From a checkpoint of a small transformer trained on Wikipedia: 1.33M parameters, rotary positions.
Each number is 500 + 50 x the weight over its row's rms, rounded and kept within 0 to 999. Layers, rows and columns count from 0. Numbers have three digits each. The size before them is the row's rms in percent of the matrix's.

# up: layer 3 MLP up, 192x64, rms 0.104, rows 116-182, columns 0-63
# down: layer 3 MLP down (transposed), 192x64, rms 0.0548, rows 116-182, columns 0-63
# gate: layer 3 MLP gate, 192x64, rms 0.107, rows 117-182, columns 0-63
up116 126:585478476460520487542470403570460482479464508518598506456518503357486506499565530511481596520515531501601475519661523488532513562519419445513476496468504513461427471561513562478523468454567470
down116 104:420481582512486483525538543482514411463502481532559428516479479544507594539486509426543528510454518609493568524498552531469474476555505541479525511457493538539421416456478585485483652539507375
gate117 076:471453476584466487570470527533567488476570460543489524571532542415486499470642457527560493531590533483472525584435507505483548467451476457543531400482464523521539426530516515543453411626522491
up117 070:545526499484565505461472559495399539463501535517519530435493433619518492554449469463496509416462452580359549519499488532473478495517536591425417459507576453574404528483436475469497518443515520
down117 079:489455566500548541525435524437433524480526539515613560519498500461541502483562413497556562496517531446475584566512410490506477477452462479492517470582457522575488498410398559519498399533439398
gate118 094:457559485443576406438499490425556344482473522465483515546470492534455460528496552470475506528529527584512452526387477604533594450522447546434491483495453439513517517568495492566552470489476566
up118 094:531443516565450637546480521600460658543519463527545462475541497475539543441493485540505519465502457453505591466617495392460436530463559469533480511506502535519526497451513499445484500531512413
down118 091:518498502500440549482574517530472639522500577485541521536511520477545476408428512501466540490552472446474634494576525427469492476458492501494564439442572615519566505399446501516538504573540497
gate119 123:512500483528437483541603442490524499524519486482450565474511638538497550520433425483526516532581490532519501391512553592478500437538498550536483513633461512503589579540549533588531521490498437
up119 109:438590558489491468374537443462502493478472551490548526520458511522528529543528400468534560515479567474503517500570524514499495548443394504485533539384460433479526570473460491600573521591417538
down119 120:475549430525445486504610442427510545564526556481414614487507606588532544544462403450513533532552502524504506472500568574454476461520444537496514522574495483476551558482553553595543533534491470
gate120 106:520510525553540506439533425572488439507475422458479516473573596510616495552501427437556513543487508442548512481447491519571548490550439643453534522589549472475542440526463517540515478585445481
up120 117:406469496428497463557511528431536535482518659530498478574438489528373482471540560510439483449491497510455513492556536505444436503432573362483452470443499487522441494481486510476493542443569524
down120 107:494529512447533520531532502467518539417517617492550455530483553529406528505487516512408514490426481621453382561516546505508445476429525375471488461510483518553472512506472556419501538433577559
gate121 104:473422526538530533480554491459576555444550426483424494580488547462635488367454503486504482461486582453512567424495506574513468487448531478536558534476399551484497531504571583470466521519519467
up121 109:482451596485507585444517466481567548503497443503473524553489570459556481416525511525506468432452574355523521393545530542613466483460536467615566496460472516462511545452543516455472515538480498
down121 113:525473487484498413572487523517474426508522491529582467369510410530423497554475488514518533519434435607504429632493469536539528527551545478486395489443491423502500476507395517533486544464464501
gate122 103:466521461524491505475459583501559435557443485512533504512465522562473534515529497616505541513495541607484601493496529477519482486564449487495486598587510582569532655455458453429488508579549477
up122 112:520429540454454454555525485523531583406524515528425534493585491472594397523460591392478445389554473505513412485526548523452513469505527553524482532482498484477465409538511554496506467417539451
down122 118:594426497535507490548546534486583486412517452644438541488489479424508405547501556423497481419490393525497440512569551544458460506487463551510480476473489549468442445480526484453496503474597445
gate123 110:580570523514533616479559444396421530547443485492399484473437526452481502535447412529507486562475442539539445551422534567540495530480428525546530563486590485425445519521544457564486476501469508
up123 108:612569497463532571489553443515368524501423403486459470432497471472501489550496402474484519552420464572488484541531531513558551584430462522511550528508567463491420439517602483490483468501493467
down123 106:576416444423567533493522531488481522489496438606579497534533406562427514479460509454405512505401519530490528505539526455632555546473554443530576471537502445545470480488553504475546516493484416
gate124 110:486473489411481534510514468462553441561507448483613488434490479506458607545606488543416568490510570444405520436536558511549492578540534469509537459489493556403380501496460540501540500501469471
up124 104:526496575552543458524531517515386535513519560431426536518518482531583404502444496502535456477482380603606466571471511511522549474519432514501499543495487447608567503457559473519580476515470454
down124 116:509486446433448507493499415464550473535423443454531523423581545477498565487609531474435513418491567521406470498506559475487456529494468548489591501514442534430347446498448492516520475529428486
gate125 117:531647447567511514440523531553465477486514555405485445504481435477540513492509421459516482484533392517551527426539523397448501364540504494440554524511480469486483501495505473480578479560594543
up125 111:497447551445463516512508420466501513582435466626487582490495589487522484412377594536464514501512530525459454529437508600487536489480504544571471424502458416520593485489484548548513489439505523
down125 112:547529573579429511472524497511451502599446473635493501531474490544575557410443440475525454498512470528513472500492518541432625434512530516501552470441442450494520503460534571562466484595586488
gate126 098:421454544539557491428445493495555478534458505505470483559525542445466483483567655515526463539623463461475535487485460469548561469551488439527573463522481550500579478627534481404561484476516529
up126 102:444462514541540478521511523440560503472553474609435490572571529464475486366401575525489454521564465519501506428457519525475507512492582529565526404606525476481497443494558543451524514443556426
down126 104:508503528496453456635574531499525580444453442485578541444460567561527524509440465547399591478370484591544447474519575502490434522457445528493527528461440460493509467471466503569499533493499460
gate127 103:528519554546495554536546477537475489466460486550538455462486491541488480418439493612401602561450517503515477405554528461518436524542507475499536572507556565459552620474558532544538558448389475
up127 103:509485555556496511545505478578476487471453490532534437483475525527507554445463548584375654532552550543534506396533486494557409477552494461487489585545496493428522606482513571494535502440491461
down127 107:569509438450489518493474481483540495468556561512459595531473480409536444467574460366599405414496463461521472537468480463488510531515547499570514442520435462580458449464376450502475463502508537
gate128 074:500565505534521581535467650496492513433499500452511433470490497478497463546532490569552519523434528421515505522552478445482628524471456488482500522433643477497521437486581445487558474535610494
up128 071:499438464477488497530508516560554461521475529459557530478529598484504522534545511530527518510490523443530563476533547365577435612499507589466511480559520477500580368451585483567593461455547495
down128 076:484391444450451483452485383538515492447510553501466562656601544476530466478472505498457489557563476572476536504480505563456412514477571601562457503515438464495553508546470529542524505443500522
gate129 101:481490453536498641467481444462503451484482522464562406591462477395427536517525477525490453506505490553569576500528540457521510479401538540482514564427501503392377479444526485489519513493520421
up129 098:499514505556374412444557492461492586456442525446444484493547518585411539537532504492500534518430576417435533519439558530509498531376421511473509496415484514557528490466525539522458412501536521
down129 101:470446426532537614427482441495471467526518539471587500567505459447480460505501432563446442463589456582581417499524522455562507420478604486447540540457496545434462516422481523576492521474519528
gate130 124:446496559504513452519455543569503473458507483570580440551450527515428471460543470544451449497415479422497553378552420522545504528481577503513521572447479535431452583381488562442534496518491556
up130 121:511461508543441550554515471363550505474450446519499560486506494557429498512520528461547564545636586553542468567431623446498508466544508516512506522482564447550517503525425470556512422529468436
down130 124:495622543472545458435458480578506543466522503510468472536447438444533497475526450569466465448392397446464545411560398544538516483476499458485485463535506588450479436498520560492468594452521561
gate131 111:464476510454482402490520545587535521455501534487485610542544506579537459548527549591458532504429532567483586447476538510454470527509525446469445457530409556534474452524451589494480427399595506
up131 110:522548512522592601467489450433482473526498473457544401477484478407441552508474428431541497527598490478520462563508500467540517508517470586500516544424558426477518557496586400507568573568448468
down131 101:507459475594387560522500528480482545498437590428454541518469575516450535466553477477463494543446545555488542535514503545431569533533433379426574553528485528523422543494581495529436552499441453
gate132 092:539545443485444515517506538531521503505417445449464399478467473549571519495555503516466484593521463539365475583452421553566545579476537485602497527418580559448507497490537546522592520499496512
up132 097:522471376492429528557475560526498475495410487450532394470504485516530524487481441543500550588558494526466473546523418544503542601531504430518430499367558546457402529512494497532570537511551517
down132 098:429501602535569508487515483490510547471512569567549567488512461474449492609538505472530598462487476528578500429505590456447397503462435584441505504578533459539460405522562499435460535455511479
gate133 096:492510501529525540556480661475498555425483506486578459460486555538497531536509450603488551548513525512486587449530433472469526531556531518529490446486322552449473524510504444428480563519554492
up133 095:469564475445474550528507518527521502488512465512606478499507520559456454531621456492529479552603403508449482570565515522548544553511491602517503512516578493498530495472571480432449534617626526
down133 092:549491468612466511442521509616442471444491563379446502465555524547458472512577521524525496489494540493579462588421504474470431439474501511458495430471581498520481508435465574544465452568494406
gate134 078:512554453575457565504494533449454479521538513450568585508574451503501445512539486510505493527504550524472522546428562559513585515452467498622562591446604455576468418420459496425522437534482472
up134 073:473501532451539470594560550535481500527509546499535391534455519484520502457508516429484445522441439464543411357524538535442472397462504508506506492500389514392446505509489597484518473457566555
down134 080:524589463555469456505559392557503522557484524487456338491392498542474533474588473462497510562475530552528440388480458502567461490433495496506430486453511536450510450522480578534534443490472545
gate135 036:451519535581531479516493550573432525475479579456547523438468502494552400457483388456525527512570505525599429388587437529484536513499531436509443498540531467429389474475510505484467502494471580
up135 036:494492588575499490499463456465481486459548561534528570406465516448548446478516455449478574442459506512493467471512558518524500545475518414583462613479550467454416514528359564451430526522544573
down135 033:565465573507485559488496508529536459438479500430534516475420460454419470509643411476463489447365519504516401465566550570524537508508521453535478544481601480484438491548496537461500458424459507
gate136 098:446494573439464470484525563532516501516466515441553561452484463509594385494498641502439532478487457481482495626531452530502464475494445550530547462442388463526531555405450560520497544468465482
up136 101:419443581445481453487588494505549519535454506413535603506517423559579470458515564493441533492483506526477472575542459526606513491502477524517533463419456419544531529388453547522449531482403481
down136 102:487419522465588528581649453484516537462532475518466523627538410540517497474491461471505566474542434545435418548561539482596502557527453545531523472506551415544508478568505523500473540505549495
gate137 127:519505531530529377563401576504485487467499493424475529530480494399531498551431590502476372485573531549502463533528505501538526521515503453488509501449485594541502423577454517473571425452594526
up137 105:479498631515471480546521494555536460489534556532630531533432517499489533481471457492508493497496490471535469385549408548430469463571553544516513439532435506484550542479459556371463529409427485
down137 108:482430479567483497455477523471489445408463467484557552624483455506511489433518602548569500497452546520497469374494483452539498458442458450462559497568520657414462486483518489514519565491526488
gate138 130:500498493587398595497478467491513543499529521513543358532492452456500502526559427463547494478653484559504656487469468496454539491510524504453480514476529450460443571546504427495495442508481532
up138 116:472508455545460530533498379534530528605569497518485411577524512528506557508463405429525487524556513586508601430439452509496548505473562488460459454471551420443500557575560432487562491522448493
down138 110:506531532504568499555517473482528480527451427557484490491499497583534540521403607511524538525459354513544468422504412451515461582558482526584462494583498495529499422530538502431521511521449384
gate139 091:507538575486527521575533484451523482472513477426532456482594468456625506503431425566537420463444474473545493494485530450486454587487434459550571561528452516482435453443462481398475550490523388
up139 089:498492437565506410405467534505458556549510503567434557570426433494393474449545568511495512534540500528485492600475448457558513448509490508395460491488558510503560484543576419583501510505432567
down139 091:517508636517515516444539532547577523452488388485520547442507436504517525483477384566514490470444385468431529570440471485537451587404483527511589480517463555513565441484502488524455516506531521
gate140 081:527448523513458473416578494389443455553470504532471610532489517462502531474598553441458549483516578474484441503452531507501443503576437554478517553470403442504599500461494556615510455510532545
up140 083:458547478496564554562386516589550521466540513440524386465507500542475511545441439567522469554468441525513577504560493475513547490447547445531474435547592556479393544542505454398497526505483436
down140 093:434512512489501519573379458629526424535506459487437527427500472511439448515421474545483424567503454518485607577559504449551570376477581478505468474510514489489518562468504498536469515475496452
gate141 120:438473542522453481583484454524432484509511498515663431541440464491480547408506449462440516508501509468550477391542393524507478527520552480585487469493441562427524518494506520375510485460481443
up141 114:428492544564432417440456535409519477468548431423612517528480535458471435546540471447513508525489596530582444527492588496487503531504571423415591510534559467506502478500508495482525487395493458
down141 111:614569499483567486569490594502499444552520517528502499517452563489491473432485473537410433459498439527472554327500437501567518518417374512448489474486538505516472481539505547505494574524507465
gate142 117:485452493435468407536403531505570534493522503492487452484488567598480512518629510433477524491503629476499546491422507509470460501475446377512440519462473589543493560528444584533535498490566468
up142 097:509513464393528441496407530531533515460539502533482444485488561571477520540541478488497511548504484481586548438476555492457510529490568423573423510475430614469494431544448570517509546469642416
down142 104:538500495516523534537539480525467481491530537507493628521558402484531467542378518575521473547454398503491450488562544410535517546529637567532435466473522465396571482502525494463527540489472442
gate143 073:501481540451505484447532564516476520525459409484501543458475517563517468507511492475560538544465529403500465455471509632606527532582515577405581498514490479540567544510524443576569523531372455
up143 076:472452544525480545512466496409598481507576461548556533531530457494438422410512528469403537398487566555499503446607452452476510453424532496564449504533474486574435504462479546464454522477597463
down143 076:418495485554514480491525528488532463551560582450603487517481588471490505443515474538446478418404566611533511573580369453531525491496541502485472504544458557499455521511443574462472599495503533
gate144 098:436443489519505592507445589584497507533474526477584463534460455476459429455530425531475548590600467451341495517437418474525509486551569484512541441534530448462485490449469486501494535524492574
up144 093:464434510509494590530479568531476527545471536513536472544455467447475380426522451516460551547592456430369458522404420478499525452555611496496520454607524451485464486440490497508478513523493531
down144 096:553538466514487539551534501488523447450580489478455552421481528485462521496550534472527491424448547475593524466581543489418489429504418593368428548460395495524534511486529555527481431528587531
gate145 085:533557558519507530512518570510574461458453491558481466554548494486426490474512514511384505389540542538538580414524472475523509498467538655424513448509467510591575523432541500560455568479504468
up145 099:497539501527539545574472558529545513466503572484548484550569379488497415570584474504541509434562451516596521568546453531546512535497481510478487500408489580497379493524562472521423580529528430
down145 098:511505470534502526410517549551449479360566463443514411533487583476436480549532536535534578519505399435467420530571435468444482583480500501457494453470509478382519440490471479466483472572494523
gate146 098:521480502495539436505486495480570488557502499450640456509475570542450518489508477464589574559552502513492451486535544557541495555402499452525531459552484569395430510474384588513591523528460450
up146 096:443499526528496527486498530559429502475567536514428541503531389477547488541512559575398471431428511551560567490497438469496465418529495513516457528336423493567514473515514410456442508465550502
down146 097:466487569473498391548485525485553488532438554476589433495485527464559515457464522494530529519515539564469525470551479493454503459415502470550535536493459618455410526494334617457546468495465511
gate147 113:437466457481513479484451521450583553446632458508533518532521504478513498529497509586498579504490497539525538543632547495482552586420518522472464472495479595449489422478531605544578485488456404
up147 103:469493466436549481467424531444580597477554454519497522510506509458518547493437542628500550503464551503485506492640621483441520553460489517485497497455505581444474407457514597498532461470429502
down147 106:629528491544487522500559428494452479561507475500438558518506522529475469511571490453485501455488543467446429490347457480514502428573551485480494523524481480554544564581526367497406507536565552
gate148 097:524393537452464438593369523485525435484523514464492434481503511508458524472491473458504421585523523526499614438495574432443450525529524434501466454592524497562572471413484578486513486541526461
up148 097:459559536524508461458593512490488577590503479526482537532531476531485459498507516573489598433445464489504306561486458524547550432475477547498601469470440533469454497538482444506439494466416528
down148 114:527418477531513487564357570478471403461480499438515449456483513504442503512536507488541457524561577489533585427541487436442476578528504443435467478521535422585463472388544488577485511527476547
gate149 145:441544564524512435531450617487447467466551466544577549551442542429460521438500551505529475459522553487524455505430556574493570510600570467435517541460446583459459492423498490500550407433469476
up149 132:578475442423492530435521459546520554509413476440391528441524506510506531612459577485510479481504479500459530569498561422557446505454457518484472503507565442633510501585543507609497461550518519
down149 134:468552490591517475518457456457488455530499525425500491383528440456520453605548516375496557501556532556490419584536465415461552501536466504539478464567521457571536513470425534508479457392513475
gate150 098:472376561469424502529396579416543531421529444576503470506482484546530472500554505517350469509499509573419479425515491570503527531489593527540514432473450530485509434483514537495504471443460500
up150 098:471416570467450575493479553458507557411557453604520533491483520545517447520529450519412487507516503553470469490494482620484541615503591573526500389492488502467476417520493437517415464525460482
down150 098:406589506500556543512501502490471459613471509428456497477437552488514549546461585542544511498450495463467522504599405405515441420489449530456489626519576493491539520512520555513553584446485515
gate151 126:434444555545438549557478492489530437567565479474591468536463481498496464466532403509559603520543590503618513503533446469428541503444479457512468571517517452480469588396458562489551491486461452
up151 096:457499497477559466520478504516469489517534475520463483512538521438474561486403502499577488525493404518570463506547606365472493510417587407588477441524520571466539416496547542413507422556513507
down151 127:593576481474547441471520526526467523395450476526437547435548477485526577581480574529498429485473421460420491540473570532613476520530521532517518382467531555544531438559499407494503468540474496
gate152 113:478491455539489412490507451425509492599487490490504499474491586572441626495464508528444539549570466549457548437526552571501406526471509597428517447605501495485521447463512547581563563511459493
up152 098:419484458539475504535522423481525486504527443485568440439494577526512538467390591555472614458574442546490472476423501462413438536494511573425478475621522510517441485467558529466500452477546482
down152 102:469503592500504576518536474478532502449419547472526402522485469537413432453485539504510471432459508503526429597432513421528491482472487526526440561564495541506445610510505522360425506446571518
gate153 139:472458554485562414479478463546588498425466519515474450521598532560559518428572530508472499432456428485501516480492421503615560541457516504507429618527564474463462509477523538507552610523567499
up153 127:551517454470460574511538485474420502557532423482494604419430466437396469585506478457552514528551534512475434576574528437454515467514485505509512397489505438601530458476471450568418445490478489
down153 137:475491592509537431474462510554552503464451540481498398522559515594567527361500479531471494489458475426475571436419457565586522533513513504471440624517528530422490539512491525458557541555535497
gate154 091:546537545481514518534531411401520499596571537523437542454530567543418478584479537470461455484486511567502453421503579602473512531515391466560526556433514486513562503449481502517513445427591488
up154 097:447450490517506479487468618607508526406431511492558447536411411444574529428506474511525520510487508476504528564518463403504496462506602536460501401559448503488461441579509518471573555523454538
down154 094:407458509610412482550585535525489510469398601550493532553388521476540527425542461504518508517475538532526480516507483490435513475442571592551551417513476554538487523595512549495574505523456489
gate155 105:449469519606600489455499522478491522505529470585538499532487565562570458446424518548506476507511540503522545435488493522525605455508506345507438599525438480482515538421420467546483459452436537
up155 104:546535483379401471522551501501531482487491536455498531484519453440381494542523515497511510431512485488474423582501489501524443501563453629472585436472523448530478500600568448466538544594545445
down155 111:487504423497539476482462528435483413407488521597522500470482608569543483554464534492472440538521501559576510498498463533549585484517445443442527523590517502499508421427528427609554511532592443
gate156 100:469498548517499480543474568495536550513467544493599386483496465556544530488502502477463549483526591481602459434508439521527537459457532385558489494476454503517428484583377500483504503449525639
up156 094:477562475446570445586545444550464504487476511578521432512506542551558641482488521540525470496607421562533459477396512445525530494495549420540447523549492528497526466573476458498430545532545585
down156 092:570499427457499479431522390571495476513494486480461501488556481490497486543493563443571433543478364535437549538463547459474490577521467609492483524533521473452563489510561482483542481613504378
gate157 121:414455506512447516498487511448577438482499525508519509445468557551416495459540442481552518548506509393447550539541440585614511471501493420569562511408456527431525426515519433574506402471501520
up157 122:494551494509445511428588457463433523519504506537518525528596520589449509530501533399469472494474644502543489542474556513559513533475368452525520479415502448539464592549446503507540561577484539
down157 129:427418510528446494446459446419575429495454545470495435476475597579462465491538420469498519504536531471486596502561489568631458451485451415552545446486521502441530479508518451583493426500497527
gate158 099:535623594527392491497520500491519574472514458516376507541521482481536431520494546511449487377466489476540483547535524546459553461506492539344587542458485540448528532513576511492513516457483496
up158 111:555614559576427490547563528422546542422489435494394472513509479456565494514493480495486434413528517514552469553518501487476482506508498574434517567466540547479527549497652418513501536454433501
down158 108:528556510587495537552463577494566479433506423398477494494545426489445518513597518546572489479507494550539428548506453452574524496484437428534434585451540574435483546535569474460477451485409459
gate159 083:603458543532449542544474505458531452500403570484472515538483489403607559477438536517446504465478504556453533445350490509522486409589519506499510496529432498537513557462441538436511476511550584
up159 077:507496521489580496399557424481459457520552421529454549500471511497487547467528532460486551457471595530462481541514517494532539588433451563466566569406551479523433432507543437647452542518446511
down159 076:546430574505616554503501469513469422500590494468494568460446493407530543480525574414477532434442585575509534528446483428514537494517440530483528605460507412520471475478471499606497538476543485
gate160 117:523520510465529474571491542553534465435561485398560544509520530463528563531449525493519513546539546442509413435514464455489467496463671472516422428498533634469513529539558515414501434536507491
up160 106:499514436402542511538524546545514488456618570437605527467573469463479509565520573441523541500548581492545454443546484497483458421492523523456459449509507622447475587520522487481543478600547484
down160 121:489469612552505509510492492468473521516388436541386450600436512499511526458494454556476481485453413464486546579473519483542537630495499406557558545505523450559523465500514574507499525400474509
gate161 109:551456436547441447527427474501435531561440461497581431452508539426566545464437502518477421534525389499490602473507541508485504529496497427473502525554444500504470478557498527504596396390439507
up161 112:430514580479484541531568529479536483464568536544472524532446523592434457516637475478550556449495561469524394528494444587507536463481506559586503459435565486494516539488490518465414599577507482
down161 118:521483501477565457514351413507483575553497505448510575484482565455541522520471462455527474562484389480435560468537479457500545526408444556444587497560528474532599437527550493532580484450491499
gate162 106:505513563503513569514535472482507497540445532443542528464580469504511525591471481492558487394460528534557506462558488516511537473501372467604645602453456485409485507478428502504522507400483508
up162 106:461486451453442475553458487544502499450562525480565487457390560498481402487630406476520522589568462511499454525499521488532430522501566523485455367540541499468470461525466529507492482597587468
down162 105:452505538523435484615546497563532524504524549480558533478447550522570437426613394452535498537530545524546577467539488468537478531485485552570576530516520473484458442577372452493585524501487523
gate163 086:497577422522475534538468487530429476565504512476576461572479490510525506500545450453550546568571456515422509391521547544380466522459451600444453433525528566378470533505556503510533461555500475
up163 082:529560480471523566517480512503475538455505551482557527398541462456499442576553370572496504510479523504502506679541450494456521516468465473513480545544577404461431479481477500517445503577563433
down163 091:518596416547514543480459510535459415480512519491564510531455433446487425583570430511545600563497473548435506482460483472412481544413375529439509524499586505460413457458459471497492496539500490
gate164 122:537494524487439572524523491508484462459398563492484482516466395495466582431436577433506504561520500500533524461460486419579498464489443547405525474416485604525432467616495557559494507447478448
up164 121:571526459479517502468480441537477492486419544479457527504514495444521550442390613465438478508605472519528560533464482480571466437560425574384512453495405502571525453574520492562507477480433514
down164 127:525447419481438435492501584564472448427509530440574508531511475506475536492434550487536498499543517501584463512460481415541407452443408555464564453396534588520429527576485532529481492536501406
gate165 142:464510597414598403467518540531533467493507525538539540488538506560574429463446551525478585497497470550504401469519445496535584461543448508518512492565432512535537494564350432473494491526524554
up165 144:535483353623441590520463496465471588541518467449452434490517490431435535507543409425496471507531555458452585502476531476414466525445521499435486480475494507510517578454563576486514448488514465
down165 127:560513507564467548540540508491478547538510525449478503405499494452530521414473472473549468521481562483488573418551520465304396459457522455508499456447493523547487476428587595494499459479505554
gate166 094:442555460616607433433459553514521577476537490445452488552571531509479498431473475527499546558615507516540621462429497478522493483478567551398537507505495484525534495593586476501507508497456518
up166 089:568450527384421606539540442501489428503436482508497491463416467436494502543564533528503452453400496479471449581554461475467492504520429428542430454481528495481496520349469524535463500501524445
down166 090:537527495593510586470509550467456482513637532562484535533561428471485469515590440468497494476529576406521470442475407503453552518486547568381564542516501548541498533547509535530422555526549474
gate167 120:532460490517493448454533571477454446554519556604417516559432417421503477424493535515478432519493478513372497485402612496534483451456513561479467495488404446534556534444487530523512490493562566
up167 118:470540530511498579531451460523577515470465449420578474427560565580522559563517485476506557520482540551607528512566396494483528587507487455520553469520569573447438453570550472450506510509402461
down167 104:414524567450581531557490494527466576491450470429497444463457476441484505521463472513408503449403482491440579484493472537534494521504551492528626505534581585502539397455447520614550525491465476
gate168 097:529597419461453528540566456463370465473596531519507556542401504456481477545534460504476417509425511546542495541528458527446495511540509512570508449533545513482525432574515512550581463553470382
up168 100:534495473456416554544471497513433405475620532464504535535432489487516543518449516505461444404379547505562527560494465458474464447579501456524475516447441521598473527553461506442516453515397431
down168 104:455472456475501566561455501513445477456539511452498493540463487494502489516417529504459533379395508452557467503512468466426494498506504448598446514534475508644462547594465608485484484468394557
gate169 100:470527546593482600432497405498434502502488549504451514475527496444534501424428425475465519509449572459515541486471466553527490571569376469463527455479534463390528584487505521538584498471424443
up169 151:442431402558504461471414508465633546538572442444498448561564470532489482492517517564482429451532510575554545560513472401522484460409497533523477440506462584491476498470557573483566546476478483
down169 156:500446367552504435485434482462647534536581426441486434559599479490450489511490507574511483504540449581554519584519497415521490433468464522535488458524432559543535456476519558486535515500504487
gate170 091:471494437533495545542338510504516503450460427469538428501569509560556543544509425448470451567540520521474572438426517423484497536484554449567514473609511499523568517511456515488562414561529453
up170 093:470503446531447552539386466468529490455481395482485473514576503608578526544479445455476477517538529516488610444391553435502519546512542464550469461610504478535541511489492522558531429559519417
down170 097:526560502445526477456606473519470540564517540499370479440431493405492538538483556546565514501483369506531409498570541527500435420567444531474445533480443575473487459566476476501463470447490482
gate171 093:533529525554432474435479538483553499581494399469458450502485424544503503536561432502492434518438538431455586532560535523522564444468502439484505521396585448496511464424500501577489589550409439
up171 090:560501513490545487523588469510504529512483528493409535453534566440569469455389574588517502462510484480499482437450485511459433487501476649489514503629443501561552497476460562537534419457425519
down171 091:599450519474443468488587505518515490573565459487438511497583482518566447458503523548470383495548499540433567548455509513513496479493488511480517507485550374478537465444489608583549515532375447
gate172 085:534515501509460488514575478525452512586514533515509578466486501423510490399467591647534511484407520493576473484480500509630504534541486497515584538488547445464462555425546480555446419552497451
up172 087:466540512532543515473429513413524534483500431481491405525574473496550613539452381366483523535528465545527505482533513481400490506481526494506408481525479571514503464590490494409539560418485530
down172 090:545492506578564581408473507422469473439469501516529406551423503454447488505512417404503501497575495519499546488526468553462543418486578620456457476438472591590518486444499549500519549462487485
gate173 094:532521517524511615526523487465476488498519609546495510499434499539436469590503452375483481506521461543501527429587504528506462497472480563517477392512596522472536573604391516473550444471476565
up173 098:511487556483529605522569488429473498502475569457459474520457454569408534631512461377532401503477458571471518430529510568482498460466480524537488448478545485528576562555458462525556447487504582
down173 100:489528504486588584498537532478570500509539522377492522562475463557485598613507463421509446514451389496427534490521501517592459427534483515474433531499546518472582505596556519507550444541470493
gate174 121:559579495480499539462527452506448451517544616457503466484460469466400572512490451375490513551570430524530612457495468418493491500575482527407482565481492417463494534513483496528533511475539610
up174 106:471450490556488478487470559473578582506443429530539524538552531548537457481537530618493476476496575483495368589480517626493496483425481469590483473534514604523536489437501513492452514526492405
down174 098:427533490465427541404487499508525552536488564471548407648538491497533558497519428506471507548624455557533524533482575466445462545484467507462517459451508457423537456400469496582479470512547534
gate175 119:552485532381599486473554567536397488546491481488506496496409469511509452563501461495471608517467480455430509457531546508563569460490519524541589484456532498498393474481532514632522504449502585
up175 108:463488485461533465553556561546543470459562425512465539628496561527504491525443533497492542424594582559392551513511519431471512500493606490547544530506418518498529485444591531534464481436568434
down175 113:523540497650382503520452466471539518502509537496463503489582556513500524446531519488556390497497415558529471476511469458426410541537449447425440534591461463450553541520488459422468479531456454
gate176 087:461504462527571525523513513515446573502516512514462456522511468497556455512454478483429502426515472501495614435484517533425524483501581497462507519502373513558385533491574569465657463467497403
up176 083:425461496471441431483486495483513459490511492534548548510433547462417524491607498469571481601497505472494377590545494535544513573483465430514508448509589521459555416491477438529432542502471622
down176 089:408519594529567496483538543556515510484505469574502492412462502495526491590549458526447543486417579390428569517506558559518491507512426552426522525483456488541543510561443486515435523567535384
gate177 095:446542572463472535476547604453518483421480520502516455620490456481496479506521486455553506449483508421570554537488383512497597463416502573468557577545458497447502441515551427558478523482405517
up177 093:503470442476516482504528446497458493529519550503486526430475504619477502530476505461461424587458473533381359450466559537464469568593495471566507413551547483532529497495428496509528478508633517
down177 088:446428515442572440507589563446518459501461549432553546495471445592547595483542482477457458592452622491503538476485500476529541465553475574514515547593535526579490459499552411528542480451516519
gate178 084:601505492545519522489623451489485456530593430481501526417459502480572486531503499488542421408454465421506535558439509476512493418458435608472437481542451509471457472586495437510544468477425446
up178 094:618465501527592583463567403529513454541511458467480525402469496538526531513490495501581422446390520393538550509456496447539507475494418590486409497518509455511488536580473435494518482521490489
down178 098:541397472567593506458565544502550499550508449510494517424472530640473448495543543429529482515414450382471540504531555472517479517469534553552430380506520461535484504586522430485515514500465490
gate179 099:567455460461536495438473457400470493451534537417483474483538472479458555523609538463581504474564605505389529587526541432508472539510425570482439506442545466504504523577535469513514453585549536
up179 098:506639531467505531534477508567406465567411507558502588478574430449533469492448566477541437485445577439534543476495498486490524543575568503454506549548479552535497554521539461438512385533482556
down179 098:458486477549551550520495489453505501527530505464415577607493474503397452497555441429404567481492453578457548561520512480485491503464411583420611508486514451493520504479534522561515542402459574
gate180 093:583495465574523530443470517472426525506498536445439481491506464432474483481432581450431397472393519509449543499402438468552471453460501492433513463465476516563527454493568528586640466498472523
up180 104:542444427567541526443511500508481508482478524483493465533519460447472512486494553381476409438430536521454623522443454383543518447436477498349497448466483462559486501483561501498589469533499484
down180 105:518469357540474586451521474524483464559573489473420462599562449479473467468455485405514456511549565508444565516483492380571477437524505520427496514498532467552562498460558510551601497482507477
gate181 120:547549499454573491480508498526377498449446467461414496424481415473539564589460517513501458442424525336490471528530495590499491501481460506451587481465487515571510438502506542587514521544486455
up181 114:449438517458470492569442558517595479534512498581580485493500535566427485479594465509514537501539525547492436580478557399518482537498517444574399515536457573460487460557427517452463433429588498
down181 118:448427618561433510541446538474535547522489587530551429552548552501403468413561510556425568467545507605499455561525479456525467550500552502581442526487474514495464552548463480434528503453549489
gate182 095:525500477488443531440460521432541549516469493477526491417545504484516418484538457407445618578541532532513524562534466482635500520451453531559434584417532512455452539580447543575556458514475504
up182 109:493473479544512504553492480532511440459511455543452519521465512442467530534507529616544414405527441470449483443456505506435543492616556529465563441620449525543605496505536472445502504512635506
down182 096:528459497483466574488541564536492433474524462503411500401429479503523532578569507509465337486495462455436521475497470465363527494581450441459530404494463518534544528516507506502516446477580541